Each number is 128 + 24 x the weight over its row's rms, rounded and kept within 0 to 255. Layers, rows and columns count from 0. Numbers have three digits each. The size before them is the row's rms in percent of the matrix's.

# layer 2 MLP down (transposed), 512x128, rms 0.0406, rows 129-154, columns 0-127
107:119126119127139144095162148094125123155133160161136169105084134151182092138136143096116102116096116103114113133128163114169112134127138112089167123160130157149138138139038122148135132135130119119104109099128085098129131140148136089158153114133112120161134184134096119166130126138157114132144105124139106132080079115135139166130139120116113133072132131117167169123130107113112163147146
104:154112129152115110086084101102099111106165156121087143105100135124185161120089152169149115161131135113121117140150129137167151131103112130134111161146154133098158122157137134153126155160109112160131101142165148144105112147161107126100147118117113113116097141072079115099141180153100106126125119116146145135107130114150125131143110127127123112144152114149110187086121080101158147167102
105:146107124093111128091155187106172131102130118099104153127145132150171112122149065090117111132139098110133113105135150136100155115154121098114100142129127107113090123138144097164102174185114140110162112079127119127115123121123080105141164136129124126153099119107120102139195138133104121158169147145168140102144100157146154125101095097155165126129147132123133137142105121132122163123145
089:134137120118139188157108151102173177102121148177145125115128164133081147127130131115095148140157103126156133116098097146117132141085086119105117135131154077116165127112147121143107113064147136124166173142142176154151101103080142133098148133152094116127119129109121128144134106157134144061134089143137140129147145128129139116087170111119096119132122100131118147149110101146138111114132
092:094135160181105147151143086144115111147094133103161117116086092109112155165186114124085116121115131095132141138125170160115107149123126125121095139150122110147113111153164115116137175118119159104159104121105157098100103153142100119097173178136119151134151148126120136140133135119088088151125094124123121125148159147123090196128147103101139150144149118092140103104133105138103152123119
089:131115144114123140120148098129152168100146179096107129146158130087099134123173085159138122114187135114132078157130115147127123116111098097116145131151127117153163119070162125122140120143130157087148145150147163134109169147101096123111144143105150154162127108119138130088098164133107148080127118107122168122162109091130153097113169087137122103101141114088126144153126140153157144127125
102:150166106132126152155130063105154146123083145143120093144107079099110188082144122158151130142137052131142121169139154099110115124087150105110154121157139112134139098147147124114126102100159120078145144144154170106120151128148102109109160133121137141120172124132138135138130136129131127133124089130123111145130165134158096151184138101115133095124112093139131108140119087136130121160106
099:123137107170110164141099121107111103149138148114116128137115144139107083138142126122156143123125097163162121137102140150151125192110117097115112122131137142163143089080151113156150145165091119145171133108107150075125126085153162123119143147121083171110163117132159141141127178118115118104135076129119094076148140138117123125116144143116138135126142107088055161121127137153118149148117
110:131142135124114097182140146120151147070167119154134099143156152149107092088103141166134134102116116094131140123161129108094135118096118143129111126134135083096131119146102106095124076138136107114145118134115145114127134151096100127138116132087143149141096104149144113119146158111149121146076147158152155124115112128120075174153135116085095145174182092153144138152142108156155112163120
103:092093132149142086115112123141122127132143097140138106168119136120100122114104135114115089146130162113120149108160142127156086166135155143120138136097080115166130102144145115114133138121138096148173128078109129133123091128150121116161139091156135113125144074124098153124187160146105153132110125140110126159171151156171121135143110188104135096141105128130066163126091147095135145155116
094:098101105133141115132145127117164132111110140115121114099117128151177102112135094119133170136136079159138115145134170145147119105142118155122174112105133114164172120128118129137139127119095102171118107173106140052139170135118145110134143160142057132141130143119101127135105098113158142125097107091146134145146129087149126164149115164155136164104130129148134093110085171152159134107117
093:174143157160151102125090110150111138120092136115129092138172136113147160140137090138125114147135100177154129148135150138174130130133149136140111140165153119138089115126121132108143125083107114118096158134156135159105122129149112112144151159150127120090127101160129111116119114111106098129118139159096117133117169121091129119110128164137174104107147129108084104117194094041128124124160
099:113122097149078105135117133113133103146148094128195168140093129189164121102126122124162143116120128113136132096075133164115134109141104106112106139125108084094164127149127130133087139124110117101132102129147168123124068088107122116164150119107148120089103128112107099151136147172114111127168112180147155147144119132157145145128146117121126152131170129158116097120113135169121122172128
089:106118108140095101131124100117129126103169134118169156121132139148140161135148099160159144144143122133138137135082154100113169130106166108104124165117127110146145143126131104175143130127173118140146154114128130142127101138137098147124139144191138103084149093111137134105143155128136069085138093086098098133139132189142123121154095130145132096123070091077104141124145113164143131148111
083:111133191102121115129133157130110102127145160131116112057150163156119103163096118140092119122120120124128139116120141153138099126082142126162070133137107155132129117102155134127145162174136134099167132134087099114164195127129116142113139132116120121114125160136147143103114092145126120145092148153152138104065106122146161106123153084129143137146114118095107138148135144113062144131146
091:132117124144136139089162138122134124145145112129186144190164101147113136154129112151102126080134098140139118079110121069063108124111105090120121134146109148137129128162080154141132123088129092115140117111146108119118116122119137125116090140145103104098140169098133073149134156127107166151177156131157128122139131127133155173084130116129147136106127123129156150171115085145140151135126
102:130115149163113156141126138138151102117126152110137129150145113119117100173093127133105125175142107110135129136138096167191122108115129131171134148094144150154114109161152132117120125136103096105103142107143106144124163138140147118127119144074114139106082127147142132164090088132083153109133123130090165146151119128115154085136092133089123080118129110175118150145172125099133093199135
089:134108119125147131113101152145169110130150171114161118102106135122151104183119141113137121120115148129158143115149119145110129075120080129158141140111138162154157134114111127144127145182107101091072173127141136147103142136102089124126137123131121123142108120144168113129104123136119132103132140103099130150103092161086143122126155090086133077193126140151113145144157075139145075155123
105:096124138105119096128109144151077107109170184089133094147178140140119095180151141110133116141091136110169128137124104144155148116178144143115148106131120148155132149168117183146155163137105128077110119111164111134105135128117141145147131128084151131150097113123148118087170124123130114135113097127118159148141099100061101142176155121129115121126116094122112108122139110140109125108113
090:139100092124121186134139125111107153132135124122142114143110106133131096149163167130113070153118123140173079121098158147156126103086111140119143157137151136153113147119116117133144100139136134140114150125110125112147098141099159105136146146104118115171114112135106080139115123190117186122095167135085118147121110069071125098128136137147114117137114154132148127127130142132149177138189
089:147132144116128139095135138108114098133129122140160148147099101143112160104129138113145125142135162139143084145103166201154140091112128166133149144094136089131151115112090158090141091084110151153077107110171135128117096114134138107106179124105153138123115153126138131094166132115116145125136082074122168156140143143152092146098118098121141129088117146125149118166141106142106164130102
104:092124115096103101141087147085119148147143125135146146118158138136091135105105132175161132161108147075149100122119146110127098151177127109140139129141126138121159164061164191129132117142102107115156150081125128162108112091099114144143126151158143132107146098159119145142121108135122128161104165140130126127134128101113123157105166123166075102136121128152135073155133108127094128146120
113:132111140130138125120122118114131158135154134140138161130108171139109099115114143109142137092162105188114139157130153171113124117124110138109125138159107153171113122115149160141098102143094132145147091132120122112149072138144100092127143088135158113082082142128100091139157152135132121122108137160143097136168099098133119174139147192130090119100137098105107168147135088115178125095108
094:173126144142116128147105118118154099186145157122109092141111124119118108200133147081102132147130137122107109137132128155101119137120114084163145142149148110101157176099162108126172139146104156139147148109124118083108102130105141163122145078158105163094136140118157151145134086159123157159126104103093099117112140143131107111171113137134096113152110143116144095116148106072132108128130
097:152122108141115136125101112110138146119137148149160096124102120136143122150081129113101093117151159092136128104123133151129138147138114115168159122139056176150156123118174105157144145104175129131135098184108131150128140124108142116100138147121161113113157170132143095076082106144157160126117096125119096114089104093155125098148136143123147130116113071137100108152151158111124161161134
101:167147167148131137147166113074100096139153122126153121163144136140121107072141131145182101131110140139140124115104113108113179129142128124126125172119128110131150115125103118096126148179102155141128178117074118117121140124106165120130180102159137149130088110104109079093142110130092127160103114111108131145142119110150152089143120135116158133093128104136144123103174169156111098122103
# layer 2 MLP up, 512x128, rms 0.168, rows 130-154, columns 0-127
095:178126100120131117162141120114121145123112100075113141134153117118142144145129130118140143118123137146137162096126133181133126139132155148116107167166173142143130092185190137108121131118150129130138100101129114122117128128130112149081065140163125146125101135135137120081128176142130109152099090109137146146086090150137125109163083176098136132065097114142132152091139119123110121110136
100:107143151158145140119092111161075138136108118137135113096117143111122155118144165139107147148113141106112106137146099135159126143119132139149121120145128129157163115108134135093142058113137113098117078171121131085155128112154090141132137101138129153120156171145119121134143139079104102063087131138137108147151168099134075114147136139128122126176141138159066116145171116136148114103153
092:151129112182076112131159191113130064130115157139126123092132117155100136119088123107145151128122134128151084141113144084107081160107098138137111130134130095138119119149182144149144134168165106169156153135105138164135138176168118123110113152123126153143131169124109110121071096108153103144101115144135117121120139113123133125142145138128116136125155164119095120110097157157134093099131
101:158093127099123094107165162073131120102173144151116184162174149136141143096099138170157137145146118165120142105143117110132153111103088134111149149084148143089138123157099090143097114113148090134118101146152129163112120099130150122122128083096095120116081127115130095144123130113138153128175150094143121150110157140133141092139146162149135117147121151135121087134109169142108117152123
091:094133137162140117095108125158115098161157119157172163109096114130115125202128126104117130165117141137147127110124093117113140127124139169148133142124129120139100104137100113122126128135128127139157137120079128152207157115092098187143147148128162138163118111137132129123146145095116168164147149128102146087127136075137134140116124128096130107092110138151108132076079123089127097123112
107:138108159135111099099091122116101111090153103122106172163125151095136100152120163115124101141135146093143130107123120158107155107133114136195107124148105144153146155105116117126104144170089089134146107110116132128141142182119158146113101121154078120164067073099180123123137139150116126121140134140126159128159134153071144123071149118150119156147130153120153137117126132117130115121132
105:142114134128134076109129094147095150106121096148104138125100101143132139123131082121146112126105123072132153130157148160114141128190151116184097104106175128133118115127119137111111119114128081100134076172129132162101156114099100115136141139093151108128140146172173096124126103103136158131132118133123118184132141112185117102138101112134171141146099160148122152091151126140134123152116
106:096137117144119108149128137103119105111094087153124138129153131164103096129123148118129106173126114132109145074151099120107118098121126162166152105076136170100136146112140093103124083147133127152162146157108121122152142122096126159138115117149157127183120122176103128156142150151136093205117087151128182144120087143119110154156127129118137135102122111169104124155129107143119111162132
091:185132134151140101135106148138155140109077120108120143139131135125093139159142128127118121136137166090105114109146112123120122132147128154143121089119151115101108120152152114138130152128113191141100154105137110147134103153111131070096126147129182161136115113125128131114072072130130141120128132105120177172109122119132151128095101073156142103113094094134112148164190148101124157103152
098:132130097137102126122120137107122165094084123142134143091134151152128181141142111123140127118132186152101108144153093101147137093182148112078105086110125101110103099064098140133125119148137113068117129148114129121126123147138129127106161157141163097129172177127153128105126069140138121138116128108120116101105152133110135102124105116180177131122157127134145161138147126138156152128103
097:131169135096122117122151114141153131139126070154092173124112155122136133103116169106112120115104110061116129102105163122087137158142145174126093129126115166118153117154143111124137123172106107175104103123154131137130144135138116147156106101142121140181102147099171133156111091160153106112151139130123093112087106118118178093159137123089109135126135131095129140118090120164111136157153
093:136121114138128119131106122111130149132126109159120130153127127112165126089150173127108095163075130118091155135183156156138172114141164085108096152121149140126118086067126082137125103153145157126119092155107116124131129143115134152125140138141139105137157103127154117092047110144092138091171122085154127162167130113122141134137134120117096124097112124152134127127112154121165174137133
105:140104136151112149093127150133138131144129104119131177113152132144111106129131090113081107180101104193087141120124094147109084103112097127156114106125132134131104132131142156112141151120119156090133137127108117133147160140134132146120132130102125100122112143130071083167139170131133153124131161153127115118148145094114163135112144164110165126111152130147132069091105166112154087192108
094:113097101157114187132169129134144158122111081095162133198090116128154147143145150107139129119122134111104151138105131082111138105109144132135152131135128095127107124146120126132142128119114089179122137130137145164058069128142164123125098149133127151179095088110122098107144172097159122077140112088121145139142165151104124143127101146119105130113125127129150090134143124143138130139120
093:094157146117155103109137188100137151124137103135113143127147154126074143183170124099137113113148133139111134160144158105162144156125116124148119102106079127147105116088099112126124079115138128147106131138111090118162129117110149112115126116099132143156090116144095144160066153163147098148095105145144132140159142080144137114121117147145101149166147171113114154156135106148093141100107
103:113120135089127156170118087160126128137107176126110138125137111145077166132100142141093088155126127148122178082123110156106096163131126125137089133149156100131125072172167150155129134124151099138132116128134097138131140151116149109158127118139156131112143144099086153142115119126120149120124111119132152097118119151146135083041124106107124104132139133137118113146159158162127085174141
092:088158108127135128152099134206074138166168129138105150160146112135117118088112093120126129155150126146120134083094108117130120183109141126105131140141097070119101124121119109105127126124184109124170101127130108116126112123159137130163124178101156081114138119152126140131135188088158111126161138133164137131141161121121113101142125134124157152106123105124106081133134145118156143114148
094:119158162152144129133115106144094146135118140117162122137118095121101150119128153143181131142135147107113181088158116075118118162131101112106144098065111139143114111161122090144125155095120159139119155167178139129104138170141114122145127123131162116092131097105136180126120157131143122110143113107129125074114141106112176169137138125133127094119124105142068150092112134106154149095141
095:153093117082163140113132161140106132107156101123086117118126170124112152132129123086126144150107107113082128125170119120158122155101187148140134148092124135139101126147121145115103119153124100122130116134135139125116074089117140130103151143101108102119131149103125152105192159121148165184102106130106116083143137161144129102129148161119130157131169160144167139113146135054126126128131
096:164132139128120159151099129133112114136145093152104137055118117137105149094159152158131141096078148109140097101142123081127104176085139117148165119122103120118118113145104141120078107096084132139112150129134117123137175133086127125098131091139163109156125121118174108136105122135139123161147134113144191153129124080158121138155115114116170154087128136142119108113132165158124155140119
103:135054140155153141116111178123091118130127164149102100114121148198142145146095132153147074118104118162136114146171103158115146151091126091127165122123123161115121107131145119117116132127126116153124119122125125125169144149100141140121100140131125120114125131128156168097073130155115128080137114150149079110128143129103129147090098144129128146139106144115126158076105160162164091141153
103:142159116131121079134094162106159088136106151117131131128103117121106148127161117119095097124134117089114127093115118112143145085137155131138124159101134101132117126128129115111143070123128130100091120184147144124121169141106166098139110190136145098129158117183114130121137115141130137140090153119101125153111124161140138102077129130178178143148071157142113093141122155111130172141146
096:092135123125152115146144133156139134096150118136119198127118137112145136156142129143140151150120085126135077183136113108124120117123130129087118112092100120158130115119132144134090061148141152113091142123189164121098123133112137142132156111122148143132154164133129121142181195146157140100104104155125111100130091078148131139104132088095150140139104146137159118140094113132129146122086
094:110136126167132103126144159131155156130115106117102116150197161119129146119125102163123150143154093145152131096092145169137116131138138109147135142140115097149083137107066135159109114151148123141174158092149106130117130130156194140149155115117137117118166105125078135121110131121097107091135119104104115106158133147138107167082093117110115111114168136134127164112140144111113121065119
098:106150129115189135106124106120142128141084120134127126104149106073147164164082136114172113100140116120119131140126093157120123112121107101143115112086156180155099144149096143139105158157126168139112126097152157076133128144133139148116140109127167168130145137162077137113085160172134157106161163126140090091096155148113145094110122121107144098137117126124124143116140111115148144114094